Weights of a small GPT-style language model, trained from scratch on English Wikipedia.
Size: 4 heads of 64, 18.4M parameters.
Architecture: LayerNorm before each block, biases on query, key and value, tied embeddings.
Each number is 200 + 30 x the weight over its row's rms, rounded and kept within 0 to 999. Layers, rows and columns count from 0. The size before them is the row's rms in percent of the matrix's.

# k: layer 6 attention key, 256x256, rms 0.157, rows 236-248, columns 0-127
# q: layer 6 attention query, 256x256, rms 0.16, rows 237-248, columns 0-127
k236,093,161,202,202,192,175,190,192,214,200,164,242,195,274,199,151,208,190,204,213,163,189,205,200,262,185,194,210,181,233,169,213,248,132,178,200,214,191,167,224,214,190,189,179,188,213,178,173,184,161,227,172,221,116,225,170,229,235,182,211,206,191,181,178,186,240,181,213,246,165,184,217,194,255,151,252,143,238,216,193,209,167,206,160,203,229,191,194,165,176,191,146,226,212,138,187,158,209,207,177,171,233,205,207,200,151,196,173,255,216,237,168,214,210,212,154,208,219,182,216,223,184,189,225,174,194,184,199,163
q237,109,231,146,200,191,230,238,202,227,201,218,211,181,219,200,198,253,145,250,173,218,171,194,191,177,179,250,235,179,232,183,167,200,141,186,199,160,195,195,168,190,191,193,243,181,207,247,181,200,231,147,190,175,187,198,226,191,166,206,188,206,199,184,167,214,183,220,195,212,212,199,126,246,231,198,218,292,201,184,226,196,194,220,181,222,228,239,222,214,258,192,206,146,192,235,241,209,199,208,245,179,225,213,230,137,200,211,219,217,144,171,210,199,243,224,167,154,234,210,186,187,227,151,205,145,181,202,272,222
k237,093,206,131,148,190,173,203,134,215,197,181,247,85,210,235,209,230,220,219,224,230,178,185,210,237,218,178,181,250,179,201,176,173,204,165,239,276,182,203,189,191,181,193,169,151,171,240,250,186,211,172,237,160,229,167,233,231,186,214,259,159,165,272,225,201,230,190,140,242,166,214,186,166,266,205,204,156,224,216,174,220,220,162,257,229,225,154,236,214,168,201,188,158,211,178,170,208,119,149,234,196,206,217,199,184,207,255,229,193,170,228,206,194,262,192,219,191,173,243,196,212,173,151,182,189,229,181,172,216
q238,112,213,146,184,226,232,197,170,206,165,158,154,195,123,171,232,161,216,195,203,209,225,179,217,186,201,199,188,183,197,249,230,242,220,190,229,223,180,160,210,193,235,148,209,228,159,198,188,184,185,141,164,212,154,211,182,209,197,202,179,147,204,228,203,189,243,194,222,191,219,220,199,150,207,269,176,210,228,245,202,176,182,187,156,256,229,191,214,181,210,129,160,221,168,189,197,238,187,178,197,161,112,161,187,177,219,175,190,185,154,243,161,204,212,173,183,232,205,183,189,236,199,214,185,218,233,225,198,254
k238,104,163,223,189,251,224,214,257,206,189,220,182,171,248,206,176,184,219,173,282,183,194,165,221,182,203,235,163,202,214,144,257,187,224,177,191,191,227,153,195,168,195,233,208,194,161,221,173,204,204,183,193,179,176,189,230,208,261,211,215,194,187,240,210,188,212,161,142,209,238,161,153,180,199,183,278,191,182,219,215,234,196,187,223,228,155,205,197,197,207,190,194,178,213,150,214,212,178,193,204,225,229,169,212,227,222,191,161,229,127,147,165,196,176,172,235,191,135,157,216,182,258,190,236,231,173,178,182,165
q239,092,212,163,159,161,134,168,221,261,236,191,175,178,189,192,220,168,159,147,159,229,166,180,227,176,192,164,165,174,168,168,175,191,218,200,206,226,203,205,234,163,180,192,228,164,163,185,187,146,230,199,252,209,198,221,213,190,226,220,221,200,232,193,184,174,210,183,210,191,190,194,225,199,227,208,164,264,185,183,162,173,188,178,207,141,237,204,231,208,222,205,210,265,282,290,208,236,183,177,180,144,176,196,242,262,166,152,193,179,163,184,166,161,174,200,201,208,219,150,172,188,223,191,192,218,259,168,177,202
k239,093,168,180,201,179,202,241,188,195,236,146,174,205,227,224,180,248,189,222,194,266,227,170,169,193,212,214,207,221,203,210,226,186,207,171,172,197,231,225,195,175,238,216,197,168,233,238,185,158,179,171,199,199,136,208,175,173,194,145,155,217,172,144,204,222,221,213,212,152,255,187,180,189,205,261,172,121,204,224,229,184,193,206,221,154,219,196,246,224,252,218,146,166,190,224,188,188,163,244,215,208,195,169,269,136,197,186,213,142,230,220,145,229,180,194,216,229,157,201,274,117,171,213,172,196,169,160,168,235
q240,096,195,279,196,171,172,257,189,193,261,162,135,178,217,176,197,203,175,258,194,204,205,189,233,203,244,178,262,205,201,197,200,209,207,181,226,161,235,182,168,249,250,209,187,243,179,137,186,178,183,218,186,229,227,214,201,203,195,231,216,220,186,201,208,200,136,199,181,218,172,209,231,257,227,188,226,194,251,216,182,199,204,215,166,173,161,221,223,199,219,204,209,184,160,218,194,189,196,252,184,218,165,215,234,192,197,199,196,186,189,211,211,172,223,209,261,189,221,239,195,244,190,175,188,230,222,208,159,190
k240,095,214,218,232,256,209,211,233,151,208,161,194,217,205,197,192,144,234,223,246,230,259,172,228,212,202,205,226,142,251,224,230,233,188,242,255,203,189,206,214,150,180,164,202,223,189,175,153,127,190,184,189,197,202,149,175,156,198,191,183,179,188,269,201,188,200,215,224,180,185,213,234,193,177,262,182,214,157,264,199,207,204,176,192,179,227,137,206,186,198,247,193,185,191,210,153,129,134,197,189,245,209,211,229,190,210,213,209,220,180,215,200,190,189,165,193,176,155,157,200,136,213,206,192,239,235,171,223,207
q241,104,224,233,182,201,266,240,241,182,163,214,212,202,180,172,212,224,233,269,228,238,211,203,234,216,249,201,180,184,204,279,231,109,199,224,190,190,145,175,194,223,235,244,226,183,169,177,230,165,213,190,218,197,198,236,170,181,229,169,236,167,166,216,264,198,207,165,265,209,205,224,170,216,254,214,194,213,216,259,233,221,201,135,186,203,192,245,158,198,187,234,137,188,182,175,166,210,174,203,244,210,179,109,207,229,221,212,162,164,157,193,204,221,182,177,205,193,186,230,197,211,181,229,171,168,208,221,165,191
k241,104,212,184,161,210,210,194,202,222,204,214,200,185,207,231,213,225,124,169,196,192,218,210,223,197,264,181,202,281,219,243,195,198,153,225,185,183,191,198,193,198,160,203,197,237,159,279,170,181,194,176,176,216,221,155,221,255,244,194,229,249,185,189,166,204,214,216,124,179,202,228,214,149,178,200,222,230,182,240,195,160,171,211,182,232,150,235,141,239,202,261,197,217,209,206,232,195,208,165,241,173,190,179,225,181,182,194,214,276,183,197,204,170,200,137,141,214,246,195,231,204,171,158,166,156,202,256,220,167
q242,096,173,179,135,238,228,178,141,188,203,181,212,250,162,238,218,212,147,126,164,208,189,155,206,190,170,219,240,213,171,184,238,191,211,199,189,191,196,185,187,228,233,233,222,156,196,202,207,223,185,228,211,136,206,157,194,196,202,243,211,191,166,261,249,203,224,192,210,204,182,196,140,259,181,217,231,213,180,111,179,178,172,206,172,145,206,194,214,258,206,238,194,184,187,185,230,197,179,199,229,164,222,203,160,148,207,163,170,164,187,185,196,231,206,174,171,191,210,231,193,212,167,172,158,193,228,177,225,247
k242,092,249,200,193,194,232,235,216,226,188,202,205,223,221,155,166,250,165,191,180,137,189,211,206,114,179,167,202,230,163,200,172,213,186,252,206,205,253,188,162,214,208,141,206,184,214,187,201,201,163,188,192,170,217,197,172,259,258,172,185,207,164,202,199,177,239,176,229,222,223,207,178,190,193,222,166,237,163,194,210,228,246,208,140,200,200,235,204,159,159,223,166,199,201,156,210,239,203,194,206,192,222,191,195,212,247,179,191,238,183,138,224,176,227,168,217,215,189,169,275,213,217,201,194,210,193,187,181,213
q243,100,275,136,201,175,152,218,161,182,196,268,168,219,199,150,226,178,208,169,195,221,230,178,177,226,196,248,114,230,192,201,143,167,171,153,221,200,230,207,189,177,178,174,170,205,195,183,220,204,199,177,148,210,251,217,207,195,216,168,221,242,182,173,234,187,207,144,232,192,154,215,215,159,189,218,184,243,224,227,192,219,231,161,228,213,193,174,179,225,170,166,203,181,185,150,202,195,216,216,219,202,151,176,225,146,254,187,240,218,186,226,199,183,165,215,164,200,258,163,211,161,167,183,250,246,211,207,192,140
k243,101,201,218,202,184,169,246,174,247,225,189,184,179,208,189,223,190,219,225,207,232,136,248,165,207,160,199,206,182,195,181,218,162,203,193,196,214,184,223,212,156,224,172,225,206,239,232,185,179,217,152,184,257,228,223,229,189,195,162,184,219,187,211,230,208,250,219,235,192,136,163,232,233,185,220,208,140,231,218,171,182,249,213,213,140,211,146,237,194,211,207,252,241,163,234,258,191,216,179,158,193,217,222,181,215,175,183,203,206,204,213,189,204,239,205,198,186,203,192,151,190,217,193,212,161,183,124,256,126
q244,103,273,199,230,228,229,185,207,208,192,184,205,141,210,173,197,175,189,183,204,217,229,172,225,194,236,252,173,250,225,196,180,275,175,170,237,217,185,237,231,185,188,226,172,197,187,184,188,218,203,166,180,208,165,162,198,210,202,211,191,211,196,143,252,242,191,180,209,208,184,217,189,169,192,231,246,206,199,223,216,234,246,201,209,181,223,162,230,199,210,253,218,150,237,188,168,194,209,205,239,215,229,179,159,209,223,210,239,212,209,253,203,208,133,192,186,228,172,156,200,253,274,236,217,175,210,223,236,182
k244,104,240,236,210,210,194,217,190,218,220,229,195,134,148,174,203,165,197,195,173,219,190,252,194,166,167,187,175,217,174,173,174,202,215,220,215,214,218,158,280,204,197,180,194,209,211,228,210,201,199,196,199,184,198,156,238,215,180,187,230,216,172,204,202,201,186,207,193,218,161,241,199,200,255,211,233,243,211,188,201,228,213,115,201,202,200,204,221,165,173,234,230,187,177,236,197,185,123,189,176,165,199,242,210,163,223,219,245,168,160,230,164,240,184,181,104,153,237,235,221,279,208,213,253,219,176,215,237,183
q245,104,192,214,272,221,165,241,167,222,242,220,220,174,210,209,136,178,146,148,240,146,249,201,195,176,188,151,207,201,220,172,194,203,180,250,183,224,171,206,221,174,189,193,170,199,242,164,233,256,218,167,200,140,215,189,259,219,152,229,216,218,281,192,223,273,200,231,209,240,178,202,187,192,196,186,232,247,182,197,204,147,212,208,169,190,208,232,224,194,207,215,194,273,220,191,213,181,239,192,177,124,237,282,195,166,178,202,211,213,215,174,203,194,251,200,226,162,160,204,179,207,167,218,237,214,202,191,162,178
k245,096,166,197,218,206,192,184,144,260,215,200,169,210,215,239,168,164,231,237,174,194,150,209,182,225,230,227,140,249,212,214,238,196,219,196,148,264,247,188,230,207,214,209,237,229,231,132,180,202,207,196,212,220,220,138,190,184,182,170,279,230,245,180,216,186,226,192,193,129,218,194,202,237,209,208,136,177,199,177,152,205,176,160,254,208,252,221,230,249,232,178,248,181,224,216,208,145,213,253,206,230,194,199,159,146,202,230,229,181,219,203,223,226,209,247,237,194,169,169,191,207,222,198,172,191,124,256,228,233
q246,096,211,183,181,208,209,214,203,200,161,174,205,217,225,210,230,164,271,257,187,272,224,171,188,184,271,188,154,223,233,219,198,175,252,186,212,272,197,206,174,185,203,187,187,228,209,219,196,134,162,206,231,216,205,196,191,209,286,161,231,159,140,230,214,206,231,180,211,157,223,186,199,199,218,212,154,259,219,196,212,215,175,174,210,195,188,176,178,217,204,207,165,223,206,204,254,207,251,237,165,166,159,143,219,192,214,177,163,152,214,173,202,210,191,206,154,172,189,193,130,169,235,189,230,207,211,193,214,167
k246,096,206,185,164,236,195,218,266,163,223,236,199,236,189,167,196,183,156,217,132,147,225,155,122,173,206,176,185,166,224,183,238,209,164,152,197,167,205,203,212,209,170,198,212,153,199,205,238,261,269,167,211,260,168,197,198,159,202,174,234,179,223,158,202,206,203,252,210,261,212,192,170,184,187,198,252,209,207,235,214,213,188,211,184,205,183,188,225,204,190,201,195,208,237,231,253,211,148,233,158,252,168,225,173,252,201,235,200,209,209,177,181,224,241,114,180,209,191,225,260,262,203,195,166,203,243,161,166,205
q247,098,178,117,163,206,209,213,229,203,242,237,167,215,270,145,188,147,197,181,186,154,268,196,235,203,180,240,247,179,216,187,238,190,175,218,266,211,229,244,193,185,197,222,152,176,206,183,206,178,233,191,185,142,229,128,204,202,246,168,218,147,228,214,193,229,159,232,211,191,183,245,172,184,175,190,200,149,213,232,185,153,183,162,231,154,173,171,165,175,212,212,216,251,239,194,215,209,206,160,166,173,222,221,183,243,188,203,170,223,215,203,161,193,212,148,229,193,195,208,110,177,208,207,125,190,207,203,242,201
k247,096,182,192,195,185,219,224,166,218,212,207,122,206,242,221,199,237,189,230,133,208,228,175,239,219,239,212,176,189,190,205,165,175,216,114,204,223,250,199,220,251,195,185,267,207,144,197,199,189,228,192,163,163,162,196,189,167,196,176,225,216,227,222,195,229,197,233,206,181,246,221,212,213,225,159,161,216,207,259,173,159,248,215,157,136,198,178,166,177,217,209,177,199,198,201,228,217,229,171,187,215,236,209,191,185,211,248,197,203,181,220,190,224,223,186,222,165,184,217,245,184,189,197,177,234,184,148,184,211
q248,104,227,175,221,174,190,157,177,188,245,230,204,205,176,136,219,191,137,192,187,184,179,253,169,215,228,219,217,128,176,210,190,203,214,241,172,192,195,221,216,187,205,174,210,235,165,194,192,207,215,214,224,193,193,144,221,228,164,268,141,183,202,188,228,178,151,167,158,194,183,187,213,177,210,189,205,171,161,172,179,196,226,201,207,210,157,208,182,170,148,205,260,213,236,217,223,158,165,164,148,209,307,237,214,220,205,181,245,175,220,229,178,174,199,214,243,179,171,194,224,167,190,180,225,205,183,213,164,200
k248,095,191,220,219,209,163,244,261,229,223,184,234,155,233,164,204,181,258,164,226,222,197,176,245,226,200,183,247,230,216,189,205,178,213,207,179,208,193,197,201,201,173,258,167,172,191,221,192,213,210,255,227,198,158,203,271,214,191,213,206,206,177,249,225,213,219,187,191,201,170,188,205,235,199,187,181,190,209,241,209,164,211,235,246,226,198,190,277,240,177,169,191,216,198,181,166,236,205,188,183,138,185,189,197,233,163,166,264,212,236,216,182,164,115,233,260,197,201,223,234,179,175,206,156,191,119,260,257,217